Part of a small language model's weights: 26.9M parameters.
Each number is 128 + 24 x the weight over its row's rms, rounded and kept within 0 to 255. Layers, rows and columns count from 0. Numbers have three digits each. The size before them is the row's rms in percent of the matrix's.

# layer 5 MLP up, 1280x320, rms 0.103, rows 1177-1279, columns 64-127
101:111089105071159087096133097127116143164141137114127112108090096145147191112137150168121131133133119095199154188174118153123149164161146124147074121099143142132146098140162121138126123160175113
095:126113120192143112125113130106120104107092144110139151077096145153110148101120144104144136139180152140154126102098108157116126155114119111066146088070133101102107140141188102132084123132146120
101:163163148065103080125104143093145130125139153116124128128153127144132139158142156116115141044153140152171109137179086097112127095116127091166086121126136136151095107109149073111144121119143134
092:153115149081133094105110098096162144111082138114121125150118121142134135089074135157168148135135139166146128131122112138112116126129110152130127139134151083128070129150159115129112137120104155
089:136140104133119099116122144158131151111153159134113123102113110154130127136113122101164157144143131143117137146139101143106177100116139110104093104151128125128110151129108139098127147100115130
109:135184130135132129133135104159131111087105120139084148152099121136122114135098111115102099108123125132175149076116112153096127132140108178124097188159113086147120119135134128103179126142133115
099:149095158167167109132121122129123125087121135153107107145147168095114105139127129155098194132120175167137107116141097132123116158166164135125152134153159145131124093126160126103148089131156132
094:099133102131119134162110138148101129127156149133065096175106112170148105120161185137106108102137118139104112119147188101097119146150152119128160155159134114167174115072145128101169130090097091
107:142090090115164166148169103117129154120131168105141090155159111105149114107115121104165141121133061143101115137144109111098153112097120096124103115132100093153119113091088149147151132136117113
095:184111120175138130113131127164177105136130126122087114165105066153132133142116189093139110105121148104158067116128165138133135150107133145111141132116163105097112137119140123123128104117139113
100:110149116179117109096113163121167125134152137135144101093085096119149138126141116097171123128155133117168102125146132111124087108126138125038181144110135092101156114107105160136110140142155079
091:119137095126106105163149141118130144132138129139122145143131109128146177146113121145194150131142128102151151152072135182146151078127144135136191131122139101119186149112135095132141158100091073
100:144173143112125150152117131177100131103136152152105161133153119166075102133143101103147107126089133100139137108167112087158159112131107122125122137151134134119138077056147143132120132134139117
110:127140126097132142152143147109143143129128104138139186093121138138110123124150145112125119124126105119112122154115082126125127138122109120111159180103134097111126113138119095157116148117162100
095:077107136124176138143056066136138099119157117148119140121104148112166125085129160112156147131173148158113107161183114131124109182145140144147108131116090155122135139144151138130121144125154143
105:192139124138143151118141107120166109154145109146094144131131144124127123107143192131081111127121170115126108111121078150078138140103111130146123162110147108092149141129161155141118155127103090
098:154144129121108135111119126132115133101094162126148130135143100173119156109164120140130154138114119142154149165077150126156147108081139123136123112171146111083132147094138093110088127129100136
096:124093154131128143124117135124151128138101194152081130096118094132172142129135157135134144076120079104139087153163137155130147135091129116132129102118130125168097144155138114135126140099153105
098:100120095118124116149107151135119126123132121093126117144105158092133135124112105123137142083131155153134115121132094153126103141149142099113141132112116127159133157119149062102167132119132154
102:146117144130129088115120159144163167140140132090176105104133150118091111168186183173137120130123141116099115130147147151135115152121078143126165128116153096116106142156130130102127167103102131
087:144111147134135137130153174147156144112102160146103140113110090154137141107135103117146090109129133125142122089129125116144147132116136179080137111138112132153143123100147127180146170114153153
103:159129135106109089110113125117137126087156104138128136076145132145134116140133150124104105155183178157135124105148122110122153169130150149095148134123112135136122134152112074094087109096102151
088:180130103102130128121153166137119115089144091132131123133101107109125106107140089118157153086129102136116117105131114107106139159060069112151098108107153175152103100143125150154133134121118147
099:127103134106140115124104096107170141125177113110137119136175120136122135128136154107101147132095101089123123162090124153153165138123163118133168129085097062075124165112118172091126143108139150
091:126117162084097131091111137110183154102114109161122112112178161159164134131146094153129150127101135091146138099148096147137121118110127128122128140152185148128082153132174107114130142153134157
091:120093102108114144112126143141110119134134110143155108121119122133108147114117142131149146099118138088128115157157122131111147136112111127080096185112138092093136101093103177126110144138169064
100:105144189089133146141116153090115130143148126150089179092133157149140132117102113135153109183139152132140105151125138120107186139137120137143090148112158117147115086161097146114112103161108117
107:149144143094089112119101124140123120134108120105136163107122140132097174118095073140122121096191090167155077148118104093139124155165114127120149153148115097120155102133107123142134139149125182
092:117109085139149149139144101106101088154133173156077141143147131146132168149154131124114201146146160134154138061124114123128134154138112121114122101124098151130094117136115130105145168125122123
096:155096113112146132122077140123152169103143152142143123167147126107086150098178119108090148112139163073104115133168123156087156097133171118120161114138140129125097117132104142135149157140118106
105:141118126137143140104135066117129107139123137111145118160129169075123135086199144125116147113131136140156151154106094128170142122158122133108130159098083131152124130177101129186118129116112092
106:124138149100127124123141100140153130110175099141156173154135135070123106124146176137148135082141119136139100108083096131153076120175115102133119087082141109167147114134099109148121130105129088
109:128203156154116129133090141137163136129100102145120160149146125104131114124134113129159130160120092125159106119148098121117152102124131112159093106160135142150097082152115150160109115134140123
109:159174145163136127108148107163155172139151127165100167137112124128146132137104137090156134126176141115111125139112123169103150090152109145115094094108136107156154129125118088171119120119143132
105:089114142124149058146143144174158131087145140139131123149062108111150120173187123179153133069134138153092156152160103120159122144102106126087102165156106117158129126122092142167138098138120120
097:121109168092184105140124114075181199131133090144119159117130150109153122106109096146128141121139173127082118128117083107096122132105120101076168168123094113123152187123134156113067139096137120
096:164159125117150118128109153114102134097138118126067115089148170134120156115136136137139127138110121146090086128130122124153138160127162145124115101143152149118142094132136119157124136121116138
095:132147134104113104121130132142096128153128144155130163141109150123099139140118124104124169093116112175149141119117143140087107132119064115157132155130143111169155149101078114114115157132139132
101:115125131169114141089146148111153121126119125103132155081106106176113126179137126165107140113161127149142118155164164106137131097158113138129133112140123186082087156158129106111149139177132110
093:113115134156119142109157156139116159152184140132138115111089119136150115132164150095144120099158154171165122120153143120144124095105134167103123164119121133159133142155152094131115141138101176
092:138177119084153161111188121091130124181104121112094128128109136149152135117135114081120153133099116125146134168139056126101133099165131121069118119137155127155147153091120115151121070085149114
104:136134133109137187111121141139103111110109130166126153155132112132129107160140155140112113139128114108178127184127143120128111154106151148106125130155170136078097140131115130135135142168093111
095:095128159139120134124160149096109105071122155118154132128119122150137101125121145158120101114154099134138110140163141136117114153180104131108124149159148142141164128143119152129134110126087111
101:128112137160159139139151102177122137103070140165101099173102128112101117099118142141124150149138161115123147144139096116190133135119156200129110098117140130103122116146126124138160080114144112
102:122149127141171136158174118082146126140090127119147111100162129142098136142143147093132132143107077138093137122121138087168120100092087102100166133112136118104117133149148107104140132083143101
092:145164103127131103122158139156120143151127106144112107101142144084113131150142162145095140132150161106091150127135099124096084123173112116066151186084076108095110129108143135159150150127123114
096:114114145082166088100153136131120166126102147149109118154137149132110140103104164133129086092131123123123102118099128165157154138110136136117119133122112131130141091158153130178107190125168110
094:126135131127144097126149121105120138153163140182111133110157150119128196188093093140117108089129140131094103138148104177137092135120141168132138116152125123137150159152107114113098103082151079
098:094141139137118175086161145113109099158123147160125122142083108151145171114157128117078128136100174142128148048149124149121140144128130132157135103111098137141142147135137148114132139126143111
099:124097098155144138136112113066118123170108082129116133099120171169099155112150110099108131143087127142165123127149167136098167150068111148121120168134101136131144126107127104123162137158123117
104:087111133097130079127144143137146129139113120145112156125117084103149135158087146148165122114130106135138138125109095100124118140134091150118134101133161136114096139134117133101128154145168125
102:143171137106113131167095096122113161118157120160138130144136147132113124106119166124146122164139093093147118120134121149156149136139161127145117128124110155100136114162112141124085133103137152
104:086157158096110080110105112103134090120145113110091140124171090109093112115170130135143184109139150142128094145154087136153163135122096105125094072141119105130117155142114141147155148079165108
094:116142139126099090128144089099118139108104134133114158124155169158099154117139142102131134099157098126161103153130090158134160140121169113093139110122087105145156123140135132154155116145107112
114:149149154092101117083132104129141098163158104110148113124142122140195100154120115152087103132143078135143128123115151141149136125122111127139127111137128153107114128157190134137157170095100141
101:105122113147110130079087123154128093113125126138107116204102160161096141124125170127157093122125075149142068141137140183129143134125165144128126102165164118118116105105138120111122126121174144
099:121128123121145138074129110190137134108148098118126152121120131145072208125137124136114123124154152157103133116151086142135170163094124141117165126120113135131087159176134158156078103146152099
100:118141142105118099148153128135097145113159174133135114161101143120107121088185107108123128148099138058100116153084119093158143121138113112076172154086162111138130091140155153128152103138133160
098:105115084112130137140128113100082095146157165113099139160096147135119138127146168109152159141134133111100141175120140127150150161114097166097139110144113141118163149137113126102135126157139122
103:140112137143129132121118132152137096140127145142142129138161130068113101100137125112125101123119119125137126116155078101148187172064129079114139109142157127150101102094141121099149146179084146
109:149140126109141137135170116141108096137111157113124154132147166158107131122118115123141149138129116154131100131151136072109129156117110145178079127133090127180172132086103181091142096112145106
090:113088116104153117112094080140123123094162118138164100090173133119141117106116114154195132110136115108106158126131100152131144103152108140096137096134165117130144102135148129122172150133142115
100:137164132147144114125132114148150091133127150118141147142138082100111150129147160152130153083166137147122128114121130136092141181092107120115094152141134127094117122135131125108119142102104106
099:132072093156123159138131094125144124106118159132145153143080135152164142113128157113067110143122083136158112130114137080095130135100123125131109128146156108115103113146144132135116124106185093
106:140139150098125107102134126131118115116139114127095116136142170109115149082121090165131118164147117157145088141123129165137153134147157168122150168117105144144167175118077110171084134101099119
104:129143122126172120163122143114105146120133159102123140148153150122140132141075139108127126163127152154132119144160133131117158088134124143117102154130130135121082171135118143106150106134158134
105:153080146155111084105135135129130098097118143153147107136141137171098164115148115140136111095121065153147064116100153097116157158168105129098096106144139160137131115119139145123140097127131165
088:132116129142151106164089144080172106097124137145109105132130150134114121167184175096130170109121158140112145162100136116128125129116131127112141160120138123143150116073086068135106151167087131
100:140181135151153120124176078150113117133090137124134129135122117117189113075142156159103130134162129151101122108159137124146132141135105082122129123153161117060140130121114107099114123123109169
101:158174176141137084112116125131158110134152082077186136148113111115119133111127094109129145136157119159138157140120111117149140115159121122122098143148107151156111142154104118127169130113129096
095:137152166120134147127138115117117128148163110102117131101149121153164115132156137140178143182112144136114124095115118097113142086186090120153140116118058129143126126089137155107154116161135050
092:139147127133108142119120111138148156146144118141157133147160090146114159137133157141116140144161121173129117143116115138125125116151138095108122125107154123116136165106168120164088154113119154
094:153150149127093141144178133138097094157136144090133165148156130122131145139109124132102146136120133097177183124144148144126118129099104131123142145123143146125112153121109098128135124121125115
094:163147128110173142156133098114203099125144163089137137133157124138098142106094125107136127082124131120137103130144150149127137111135135133144166112130115129127096133117101133131140112143154162
103:187152089138114147141104131143133164116141169129127103122132129115140118145100145125172130120132147111117091107109130117110136117101150126134124120134131148188097085107122110142142160136106093
101:094170151127158094148111149127182111146120105137097138117088142131113145107108146177088122132180164164097136119066137138138128182112140121107152109095127122126148122135127145167090192171108139
103:122149176121079148101168119167079087122142140096140193148115165132141192182115156138156116150111093107120166127122168090127119138160110114086122125112112115074123145151140149142067122158109101
120:138139106104134112075160112160128147102099101112095116148119152101108129112142112166142145165117103119145071135166108124154134098129129109127113137116144124162107203129134134158131095132084139
095:121130120142117153121114108139158135130105146139107084156181124149155106111126119122177140141123125140119157146130100144120111122162101138146145114147101118174103154106113133133105123113121084
095:130104163098146119129147125147126116150133147109145130140164170120185130109152122112161125136175125100151167110196115148113143130101134133146111131120124120136102109131124061155176134104113121
104:132171116145161134084111132108134093133122140077140127160131098151104142111115089153124122134139123130175142118124135147159122110172119118123128112115162130123146151107133146144103116128114111
095:136102142151143134110129124119124128119133112144127109123097161122124142129132157122118146130119137137104132079137128146105143087120113097146120128128110144155120140156142152113126108113141160
097:125150139142115138121106081133129109115170134116124126167092122098099106160116155129106119131143119132175167154132084123116124141114139156108110156171135119138114171171144126102124204106161114
099:136092131117137116103126173115127112112103143141111151144120146114139102129097088117148119201108102186157122093127151100123162133126138101100122160127130161148129109139156159077128162130149091
102:128131107126183127137093151073110128130136113135148152125083136122111134143150145128104129190101137143146142145170122158114123105130152163118073130137099140116142135146132101124128168158133090
095:126136091184114103155101164085141142128110129121170183111131134114131148164119129105150156119148145137145109091130101120149122117137129116136097135130098142138128078127112080115166093126091114
103:161174114153153096114133127129138123122132150165156165138098128120181136155131166152133087141153183129134135134110141109134169125128139135132105156141119110152125145196119121130135075154131113
093:111099136114105121116083132124120126158161140128162104087149157137119132180154159097095110115119119099167132134171076170108140089111104103114106141136135095106121067129126108142068120154118130
104:111147121156128155104116152181115104116132146124130154165106146105110088132126145170124177102128092121128104161088060161132166143099134125132124159195103125140121086138143122087104160118151112
090:120151152157143101111148113136111120120135134125148138120116124099169118175168152168144160112141146129108109107116125104129149142153102123124099103151156122107145175078145136120111093157118124
094:147163134157142110078098114106157143129159083097103147124108161118153111142152131108115156116148129116116077118086159129097169156071151136128121104169179156140147128102132123149124118147095175
102:137116166057129080132133144118129124139111116125118094098146135083139162088126115129115147166120102141134127121082185121147150147089127105101140106130128140121099118107086133104083075140139139
102:138155140135127109144129132122140118095107157145120153139148084141155136133148145107152124130103090171125099081175115131111121107131112153123152087148132140148090168170146114131130113132147144
109:123107135144165101102126169092145094124113125109152077106131122145125111118128136129171121120137128151124091125133128127130142140134163157111124064118104100142140166113102102104149130148103113
098:144162153168115150147111112134130134109147115105097147135146126103130153112143157094132145153143139157128131134164107119123170137106135140136116099161126113128156078123127081130102133105104125
103:128139137056119124107107170131161074129103112093133117144118120105125134083131082111158146136129095197107131116140080115125134136136061113144097144136169109129127112125151124137136077126118144
106:117141164135163121120152111125143107128091109050110128161103164141113149091132081124123125107176132113158121123144128161184101106209161134125094076108134134148169137160104132110157111114173146
139:106132153119160087101130118158142146075059129122142139120131137125144103117155164138110148139109140124132098112119112155077147167137125185111094146154131142115140118153161117139142127113105116
098:155130111133131098124161108124129123091176147093117127134111143158140115124113124129147151104136087143118155101178101160119106131108121123112142134148145182087147149137161139155105159140115135
100:130167141129134152156138134128155109113111140136155119151109142104088165145147139154160111113123174177132126121136097131134144112117111112139134153145119153142109121185126120141138168078178146
097:129120142085134126111138135122162116076135150177141103094141148139087091135146142141092079080125123130139094100134149139122143107109132118111138132114142114192139168102100104112113118105092129
108:138148114068114114122118113151116127161124150133104143131138132137087082131130126124104122122161155140143136172112140110102132137155145127167121139108109090142118149108142166119149100134112128
093:137105087108173080121171128146155123106087141106133114143077103099134127075149094159126183132131149111124129137108125180134147073132115166114135148109107149139162129129151146111164121141137121
# layer 5 MLP down (transposed), 1280x320, rms 0.0936, rows 1177-1279, columns 64-127
101:138137133137114139142153162133153131112100139137118124152152127125118162114087136143097128135162151149155125129123138164103113155120119067092124091112092071128157122097163144112115151142136154
110:183175130149128149059118124122129131153131086132114113136118140115126117152124078144114124113118151144146117178109131154114127125120106132149097151121097133147171146127093125134107148133117110
108:137141125160177141113143096110116127126118108129117112133130168153129119073100120095155117150135147111142116135179119116088134124149135174109100141101168136113168128176102113178123141150145091
097:126168176123141126146114177106092069116120125123112125166152116111114116116207128079108134153090176120137175148109100147126153174153157104122094123136132107158149116121129098101148145158139142
094:089132160122115143148126154145137168115093100110115088137139107148146097158096119109125132171144138150143156132155094071106163101187113183165148128075148098156126105144075126165134132183126114
109:177140135112117114108101119137117079158108115101149121158104133161129079155098130111138115174154098154151100147142141153139097161142122151149127175113108157150115117130130115176138142134148125
095:136073131082130107124144120097162095133109160107126129140152103129119138130157147152150158123137133116147140161140160143120112089132129163139118137160121138150083097139141176178110110118144102
088:198099115128137166107173172067121117077123117112142126150096118116129137148166108082109095132124168144147136141126114156105140129103179122115163169151132161099112092141138108155130145149149156
072:144126163141125073121113159102101131112134100136112134115124117151075163138123139112085093150153137126104146115100158167158105156109148151110148106152155165091105105134162126145094169128144155
095:146149107119108113089123106084078141133105102127123072089123168161108158146138119142109143145137094129131140096119136124130052120172135133145136159118127093150119118117162149091145123111096138
091:152119130110147143158172115069122153146094143107140144147139115157124127069109132141131121095070115129154129127129173166085098111133125128140165092143169153118123127129136088147144131154106144
090:130150154176131123119133138114148151130129132122111158131130120092122133150125144114109111157134127146139174128152106150137101158128116109147121076103154172139123082144140123092137164097089145
092:133133097110162136112121150086110119154117121142110122110143137132136124107086142166100128080128080145144136112110108163152127157089125155120151099124130176158133164124113139118128122149084118
111:107123145135151145055164136123130162133114081098140142111144149122109142133152114090125145106125135142151135126105110088098125164132061115151130126152139131139137153190139118157176104156178125
096:121157135115146173104143177110134114101110087079106116155108135110156076135126117113130119184073164077119164160156145113099118120170119161129136170136128168138122105159168158145114108135109130
101:156127117134129106062133151092096160121115143147153172130100085107132131172146101134099162141144126105128144125166131094110106129119159122127130160129099139154169132157126099119123147117079127
088:106116123118144108129135175136104103140116085116085139144102098145112115124144193136103129177146154114112140069112147179128105091123137162128100136121130120110133115151118125097106123154114122
098:151131119122114136102123155166126151158154096176144103114108128113115093084156122106140122128121131131141084127114142141135171108148148139122097116088113137135141150148107159140162138143113131
103:071107121088132135079151135165127158077125140090140132122126104097135102148123166091159108126122150103123126157151116149111137156122134142127133100183134134139123130091142102160109138138130157
098:098139082111120123163174159126109143174134142159154160101092086135105139125106129116149140162133131139155125132120114097140132129101135126143142117135131122134136112089149165188117103133129123
091:131145112134149109138090101102092074137139096116151170139148121145094117149127172187132163104121101144126159169112130139099130127143126138125113117139140129107117168127169135124105080141153161
104:107141118132121119093124084118139142118123152136136117202132120127110142139133144104112147121142102089126107137084139164158093090110133147144140121118150124160117147087162107126149159148134151
091:134169112131158145127094087116148102129132127141116089145197143144113119131136127152080136144147117135099101140148121137113110128099120190141108128130147117154161111103117085062125136137155127
099:173148084108131143148114148133112131169104106109137097145105151143206140095120089127134085133145116109165101101122160082146152126157133144154086115113125148162149131156136148136129141154130091
101:157125139087116142134137143132137102135108142079105111084090127121099144139136151113133111136121127104156094145076146131111156130126130120118132153132118080117143148140103106166086127132120061
101:105138125156110166104116118119141108112174134148118128141155116085116121154138129129143162112124139109115182084121101119155149132119159127119103082160161109126114129177095120151106143163121151
094:081094127119109087156122095151137113145125130124139144108145109159182110110133162169135141105113140106118170139105136162112113119130118123169080159100145172117106080143156169128135112100099094
106:156098143171176149136178130126129160092133147090163106151113121136159138119157172116133121132102149125118140125139152149107118134123129144178111131070138123130066147093127163150132114141119139
092:081133086082145126116135151137128105146149107150161075108112137132079166100164140156131160134100103135111120143150132139104138089126143109129071080133130130140117103143136095137136149132096143
096:153148112126111155164149162113135113191118116132092146096107125134165121122114140140104108089146102134126130151112164095150143167133122101114152140130156109134076115119140103109132125141131120
102:130115130142105108108136116137096135143125143086091111161123102145159135121121145141116138109193117142140090134165135165111138100096122110130115128161137110103135143151159140163153152109116140
107:119145093174093103103122147132096151136108135155116123135074148158161122132135096124128126114124142111149133186143151137140134155108137107171093156105109149106174104172104115109120120120138144
126:091150121189118106156137155146156137101143144133126158111130147120113103148094155119184135115144142148141127088141080135116111135129120150133109096141106139164103155133130138123121170141152146
105:117089189148117127132143129141140134163087123103073126127138103130149082135123129094116108173144102132168119111105131116111117147175117123163129130147148094135158140107111199099172147087111127
076:189142180115120120123148153084110132125130135094115135118127124097116128126131105110115110184158127131146158110140123142114101156169150164124149101113158113131135146159115124117136147160145142
098:154134108137138111130116135146129141135163163127126118133110152116126065167133144122142129084128145178197099115103122119100128143146118154138143101120127141128089141132115148094105100155128133
104:133151089084143098083095144108151116177122138108157125151130144106142109153138179115162150123129120178151160129095144148160114114049120107134131172128120097134114100154156105128147120147113127
097:131112113121108131137162127141137105103115122143135128117128143092163120132207128114127096146114091095123161124118153138141125104107102135079150137112104132160110172100158100088148154129112120
092:094128116079143149108103096137164173134126120155101132145108159173138154088123125092133110137116118088132131132122130138124159099145106138179138174111101120211154110162139134169150120155129107
103:153133109121116097109153130076141104162105103092115112091089186109114128125146142172086119149138090134136153146154135120136120114132089083160093159162150159157120096113123096121122157107128152
089:133094146172089133128122148104106145079135120129195107119133150101124164123168143112076112117135118090094106110095122129116141137109123160146099114107141100116138119181131116093131125148102174
094:123121124029161122154129129165154116110122134112100124084174146173116125142115153156147137129093130065124147141076158117143127172155160164096130181135131123157120146077136144126125142114114116
104:106096174118111102156124132124154152125109152143147118127116165163170156163112145102129142151145076122100131134131132132112134112158139094126084127103118102158134158152087139141187125095125094
100:138108095122122090097145095143120105048118144123103148158132173102147104127133096149146112135145126095146124102117110164110137164137148092149168106122115102165160166109138100108130096087143139
099:126147148137162131100147142132183129111149114131082115132093172161120129132155146149086161151163133156146103125158130148107130123197121142153106138111154120168157099122087184102169172132106120
092:111094111155150096128143124074128142153144122129105079121150129124162135130103116098094140137102104130152100116085146101142156106127120138125125129116082124151182134155132103124114167097159175
109:119154164055162139114121112129154147123127136148153139165134134135099112093124125159099099121141122127145090133132102162117135117134154108085121109173114101138101100144151141106117159129166123
093:096137137125153160096129151202117097126138148164108122145149158120153117138121111147103127082115144132126181090122114141102063111124122107177103127084151131129115147044148129136145119109184119
098:117109136121138108170172154137151110137088140137129153148138145117113145154111141106140072177130088125139105157168113138113152140133118178104139110149125118123132074170152150110151096136103126
105:111142120115130150092119124167129117137143134143099128094111154104110096121139136097102155142126154112121110112090112155121095106131106147147122158138104097113090137130140137117126099086159070
107:154152104122157140137149137160102143120133143118163121119132167137145134107124142121119120136097151145152151135152135106119148139121116136114107138086133128144154124093169137082094128130148109
109:099139172101136136144142176146135085097166097146147143134094192132102125144126102199112127108149134131139126106109121151146143140115094144089154140102127166137121167154146122103138122138085125
102:159111139124130129146111075147121126111117109140157144170113104153134124139109153108146137130140121091111146150158172113138147133106151131120125147089121124107165097056127145110070119152132122
098:153159140148136097117139142155118157127110105103150108131120104077140126131134147179145144125136123080126136175096131134155126175128123127109120135114113111069141171128112128138115103118127111
112:130141168139114081139139095142180137116126175144116169135124101155136108160148083118163167117133164092147113112150125134119120104118125124127106145106092106135136121081141086127149129140146139
098:184112079173121143117125152089126099108108155127141117159120118141131127104134129146128112106132156141148162119121128088138095137109144118133141123148111126144170107109137134141143101106108135
099:096166112122121055167100113131173145142157138101127154101137091158140148178119102085125156120131098103153186112145158136132097155121138116134116122099086121122141138107134142136161104129132146
105:088123115120096099119171158135108131125096153131162084137100121119126125141124140132190137112133093107081139134153122129121127121118122114162129126142104139114100131120162140118138140108160161
102:120114128166169112145118153103150085115131099148101169119118164132135149124151140106096121112080075113157141112108135112116118112114145128115116104144133107156146140142093088133119121132148134
106:118162123119125112124129116092132128169122131139124173090087125144099127126089111133106103163143143113106110091138075115138100095126126142106143102109165107118142132155130155152150146121191109
067:173124132105141125102105165095157142142128094149144158077109165146114089116083126134095112154128162109134146090110134145126113119149165150098111090085136149128120107142156097128145135121133144
090:067121125119118123119111160107146162151110111104148108116139155141100129094116145140117105137141116184132127116160115138187130161095107115131156121151097099167114131088158144116120169144150156
104:141140153133132146155100101088103132135106100123118114134103160139151176108087096134098108087193133144130131112148135105091121142121098129128133113143146162092162143157105150177130110176133140
100:108149131158125150121116118106128094136079127098131149136107134143103188128144094139134152122131139164169124132127149121093151163133163111140108163127111160144139101125075150129144142100101113
107:106129190100123129123139083095101122155110113124128110141164136135110179125137112143120162136111095120126102099128160123118107157118130119167134141116140102134118132126127122109105132119149142
098:112103114105145125119127147133111118166113136107130152110121153151131123138123116143145123171155115095151104147135088124152092114135100167130117117170138139152136120142150089144185091063117136
099:105140101137093084090089124107101121109102160141125120137139129110146127173087163100093101153151096138145122142146128144137122093125155118144103135110151145111105147117124179141138099142111143
102:136104148143119121130116143120105178145176119151151141121178155121121134156153115115133155106123150143121077148145136133156116139148134120131130170123117109128160147153100139110121063081132138
097:149112094121121157173098117094154148164134150138126137165166100123106114083104166108131124136118111141108147104058084176102146123176128104108157134155161128135093147146145101164137101155140098
095:098113109113128106149158134174109161136088117156136101130130070122134114096123123166163164108134105113103159150142165119112147114104128174177130130136139119096134177097146150165081156126117145
081:140184170141130093151112160114146161142127145170130103163100164096106070134106167119107111071157147128149116120127119182135073104134160180128087147133126154107114124117176129101162168170132134
099:117086112125168142180133178172198131179184144117113099116136117111133142151169076177110115135107152117136157178138118107107141110095142152124154160102124092152122169137171128086135128133119109
098:145133157124104126163126111127142107142106102134086141124122103134125149148137131128156115113145118181099111150127101109154115099161125079101128155128083130130131169143152116133110099195141130
098:143117096179116109134165131105123123115144112146104153148135117138116123141145116131180155153100118092101125146194157128110087146148146110120086096131116119144104101102144120126089151159086162
084:120118097158121118124159135111120131121129120116131141127148148134118087101131130137124106114099151090147131113114128142182126164155183123149130142109147139060138135140172144144120110062107132
091:173130090101160109157116155103116100147147129171138143145131161133141121101109115126125140141120157111162111088113152150123133080102100123133146086117116138108132162092131111116120146084102128
106:123076082155102086097117119168143153131092139132171125115099090154146122117153116144108081105116101101145087109129090111091120104095147134125090094158126176142113120135155076073154144151155115
124:101093139155131117076118132140121173112155138097156138112166102122088172103116098132136099114099120135130123087103137152139149153106153132166104122131116119137081105111098106083099131136152117
095:152151130139063135146135126121150124102098123160083118151115122171107108162136139097167159129118132127131118111112139116121080158114159133121166138098094126116096137150145116107136141113138109
104:116127131146111132092104100112138131178107117115126122117124098112105141120096124132084167135100113121172146124129132075125136085131113126129092134167133121141106126143164094147159124107109129
101:155122131141132131154159150119109134107115117134103161129087072143175145125149081120150118163113160153133136119109155121142083110105122084161127148138119117133157099150143131157133106146140109
082:124171097091118117122107109092095149169132128140125144119120136121107166097072093110101125091172113136110163106157097109076148121137108156116150127113139160107156100157151140111113168142118167
098:142099087129081126120094135138132124162095122111118113154121121167123151086107130108137135137136136152116149108150137134156154142158119133101141114124164100105133131131163168168176102097111125
102:092142084145151153108167128138129132149136172176135180146094133138137149104141175139106111144101109102146148122128155119154179114126145169160135105141144134107128155123095101122071132129119104
108:145080135138095116112151129137128119163112105144107124119151124156146128140133125136138121105133125079112133094104159120103120166109112113132150152180131087136155138112094129110109071107091139
090:162090165095148131095141146124111104164143089157126132125114138109112106130117114172113117120138069097134093150093162125141121131167170127133188110122150124119095131138091128123157116133086129
108:167105121165135125094127089109142146080128108088150127125121167156152105106145117118135144138119147113111133105133158130132132106149142105160153136143106151167162185096096142109147092100150125
098:101109140137133130130176146102146119124113127151105133097064131139106116087094109145093097153139083124081157045078164140124141089186130140116137118114151146169100142115136126149152117140166129
104:104129168124130162138138118132113141077100123120107090146146124146181120136146108132128159131072139111086134129107171147102096126152150179159134132146174096129134149158142150134130110097182143
077:099110150127130141146127148122111140114104123137131145122136146151134124136118160097136076120154124116156126151100134167119069110136093175105142145148170092113101137162141130146112117091131110
087:130100126180094107150166139097170156114090114116158159118103122120121118086098086119119100078106148112128123147146098152130086120118132133112086163119159098109140112109123130094117136166097102
112:088122147136176154143138117127144118122103108150147111087129140129105105126131104106112113156156046105188160156172134171134164134186096145144185082134164166122140112149105136084133111120150102
109:177170117155143144155160131171097132125123075126173087143135178098148131137143114136122142097141164128127126168106123120135146080091145158111102088121170157120130124128116162092102180126129108
113:105116181152143121135084083155143171150150139149124108102060095166091135147127148097134152122134177137105121108144131080113156116155116147133098185123119101167142162133125130155131149129128154
103:163126122182123160119132112099098152158134137130146152136097106107108117123138123127112141120105087151109081099158109136159106122122106116130120093131110138092105141133091150027142115143132127
097:124177061169110144133156109140091151134121125110109122136116130175119088138117123170108121119121171118105098161151161108140140115148106114146142102171114150123121113135119138148124146162128148
107:128110152162153136113131161126090146095112113132106115111138112147125115163125149122112119127159142124129144114088126153163130121125085150156124118121108149108155131127095143106153123140112101
130:114119152091145114156158094162138084111120118130088146152141086132132127160142137093163109136124098117144158110122127164140093136128100112112107108127148145108134090099119147116125175078148144
102:154119129081126109129135107161112171148133151150114125134095091162144145123141147137152121120151166154128135112164148163093091094103105134169086118147136100145115155134083122192100083148143153
106:090121088155093129128123098103123081161102141130122129100131094148121133142081113091118153121111147075161116150117155125118113171147102122137109130130096139127077106113088155135111169121141077
102:163123090100144114091121098105114115126100151155129095103155108104135115136087128158133108174091155113136130121136138123175107160120135123144121148109120159166158161127163163096132066101118156
102:127124107158116069122108095145129189170134119139140128151104147134112133149135106123142131155122146149119119161122145116140153155106152124117100105112140149133174143106102126119133113109122141
103:092133107127095142153089106118151155125116084139143057160151112133133137142153162102101094129124145121165111100148127145146123114144134118154128120128125124123179156129136117116146180149134062